{"head_dim": 64, "intermediate_size": 512, "vocab_size": 4096, "norm": "layernorm", "qk_norm": false, "attn_scale": 0.125, "init_std_o": 0.00683, "init_std_down": 0.00683, "learning_rate": 0.00756, "max_grad_norm": 0.5, "warmup_steps": 200, "final_lr_fraction": 0.0, "batch_tokens": 16384, "doc_mask": true, "dataset": "wikipedia_en"}
Each number is 500 + 25 x the weight over its row's rms, rounded and kept within 0 to 999. Layers, rows and columns count from 0. Numbers have three digits each. The size before them is the row's rms in percent of the matrix's.

# layer 16 MLP down, 128x512, rms 0.056, rows 109-127, columns 0-127
101:542536481500532516498472492507473459516497504470529526534470512488483493484497518499507498515505531469536486490527507461502500514510500491506484454470490448478498513541523474506494453485523503477494525499529472441489546480478539521555478508550494523543504522490484499494488488485539495488480522493511497458488556547470523501468497542507546454465538468499509524485479480507502482509522
099:469441495494485498496535503487526508521508509502494517485492496510488517498505528472481522485486480462498511483540515515472482517451508470515489507521508552478507494488472499495483477481531513476467513469550510522498509513518491503509471493478511534463515535537480521517450482518505500478468565462530463502490509510504468487498477520500506506469461497439497457508522522503486506523494
102:535500450479528444512504464505467511561512466483508490551535532510508503528529489489467492534505495502486507464530494459505540502538539507471535526483500482503486504485508520558475500486527507490523497506555503580547464539504506532510518515503470451485478481492479457511501526484486466519539474519469481500476498520529533516472506495530509542484475521509500502441457569455519484487501
101:480476506460483492521554512496510496489490541512452501512545515464489506508532478533534516495500518491499542490485489469490520477534486474448506490520513504429485516488474521512488521491519497479468476552478487455543501449503527546481503506517488495499521572496473492511481493472507526479521459526496453499491478496531467569538465497476486532513504496529517531518497523501541501494504
095:507513514535547488509484484466447511559501491475483547478529459511495491473455461474512498528489498527531496485465540501512525505485502465487480485563468459514522474485503512499486535533499492507465482511440517534517496523511523496500489508506496513553510550539528528478467512528492488468494492519490490538500521486498496483491476524468519499525527501466498470504527472510495548507489
101:497494489482485492511466494501500485511531524489479445541492569511504527503451483491484510474509504481495441486510492509504445539568490527492490513543506443513523513528478496515505464531445517540535544524504505488505449522538491493549495471550511506466460481504440482470463530493491520502485490534511530530547497558537509471502483527515515486528483496454528483492498548513492490484495
105:511485525510489499538505472523532508465471499487516549471541517504472486522474522489500505515512494543481536499524519513512454505534507475466512486508507482504519502498528479498493510518508517467508536500459487520498527488471507528501470451504481473519475524478455478508495514481553477508510471505501454516466489488485539534485431476476424473482522471569448499495530510477481484503496
095:517458472493500516503499512502472523533490490507538448497539481509508473467496488513489526498471520470473504535483527503503505501495496543541503500494488480506504497488487505520484483473483510534474483507512471556506471522518554493536497504470512513479503489480503477517519518549463523465500517548524473455471501485491508504520549498484511453487536482519532474499554538540467481511496
101:452506454452541519497517508482559551501496487480529549478531522512509536513490509558527513507489526491519485510488480470556497528507507478507479493542464542493506511471504535461477490510507453489477537523509545512498501542510489518512527497467435504477509565498478518510518500502492502505510495449491512516489507468515493495505474504454494477548501486501531517472502488514479500510494
104:473498511453519507483486505507572543526468481503497477501505479503505511520508510483472504462468508487536476509511528454484475476474506527464517526488528433540519484517507499506488522476515493470534518490584471467526467517517511524464498494501471524492526483515490518518469510562489475479541511473509449471481486470476471505557516511495498507525509511466514482482510529499526537481467
099:512511505486519540475450480510472511509551524466530523523476525499515479508482491493502529506498476461482559520480560519473466554558519520483473483474532507478489468529498480535505508477476513481532500486488495502497496513502508493489464520434528516501506456513520521504474477529511486499522526505551507440527492516500463483522528480503477487477526480545516491511458519483508481526526
098:512516450534484483511464469506497516536524476518465512466491482495518508521498449489499498471461547527459513502511456514506555477486501507517523547514517558489445460498542484483449502488461498522541496487466526518523491528486493497501500492489539487500495511509560500513514479513510512478454503496475506493510456465503448478496472506509535448536498542471513497512518464507529479487510
095:491547519470512553489515469497510507563479512507505513536506520501508497474512543517533504496491497481475451469556499517484462502485484491481521504508493469492482518444502508526529501509495501518543494484468493485510495464520481465510513510494516489476497545482476535502520502550466505522544525563560472497515483493499490504490504539484481498499532481530566527489512489528500492460516
092:500511501531518484559477517527491459501515505507521451410467498493486539506539517477521493480508529501512527498503488501469504503500461503521462501494481530494523481502517482537485542532517528461498478486465550468492515499522497482475518490471506495492478525544529498523496463470511508520506509520478488491500484522482538525461480484456472475507502513513527490497494489478474521458532
101:542517441477516515482486507581520517488557521510442505503503487538475497484506462477509526488473465475483467522533462502531528478504540463439518509480524494480520529493514515457530505482509479477528473488501525487486544463529514481481506548486485515510496439482505520499490521489492496462498487481525498475490526493511445498506523500516455543497500464484510510468436495514452485495501
091:479503496518504527470513521476472532489491501482496473507487421490496483536535510472505514465443513521492454504463527480498474451483525497504501493478480501491494511545497478517503473528492526496497483526481452610518464504483455489487509471484471474547510491483507529535516495527477502471481556496496515510510491503464461542511507505495507502496522519509511482574533529476506508543509
096:488466511471522505498470492478502492511497538528480464464536477469475474494512574471515495466513516502532505478548474503456533518515499507493489512511499494492536474506518466461495490475507513532498507501551511469520529511485488521536465488501491556503503516522530484488550476529495518486506507503505484488471459509532572543507494504496515492490528518518538496479483478556490473514520
096:514444539486519530482498484499521489497443454440511495519528515485519436558436465513468508499522498512515462502467503503527479519486497501530482466479488527510504503490490507523521481521515524515498516502500525514419527480432460482514486515528503491521507449533511528489503534469472508533485532546499485516471480457528494485481489501519457521494479541508486521490521443522544546491530
100:529500468480493503548522521500497453507467511546494484497518497573533492473496497478479554499472497523492531561508523507516514500456502512523521528476541504528438494524480468486486492505500479493504518512445501503478546476518474517489457516448489514503517469472467517459507500540541513479483475517486501496481518498498515502552493480523496475469547528487442463484464507493519505500496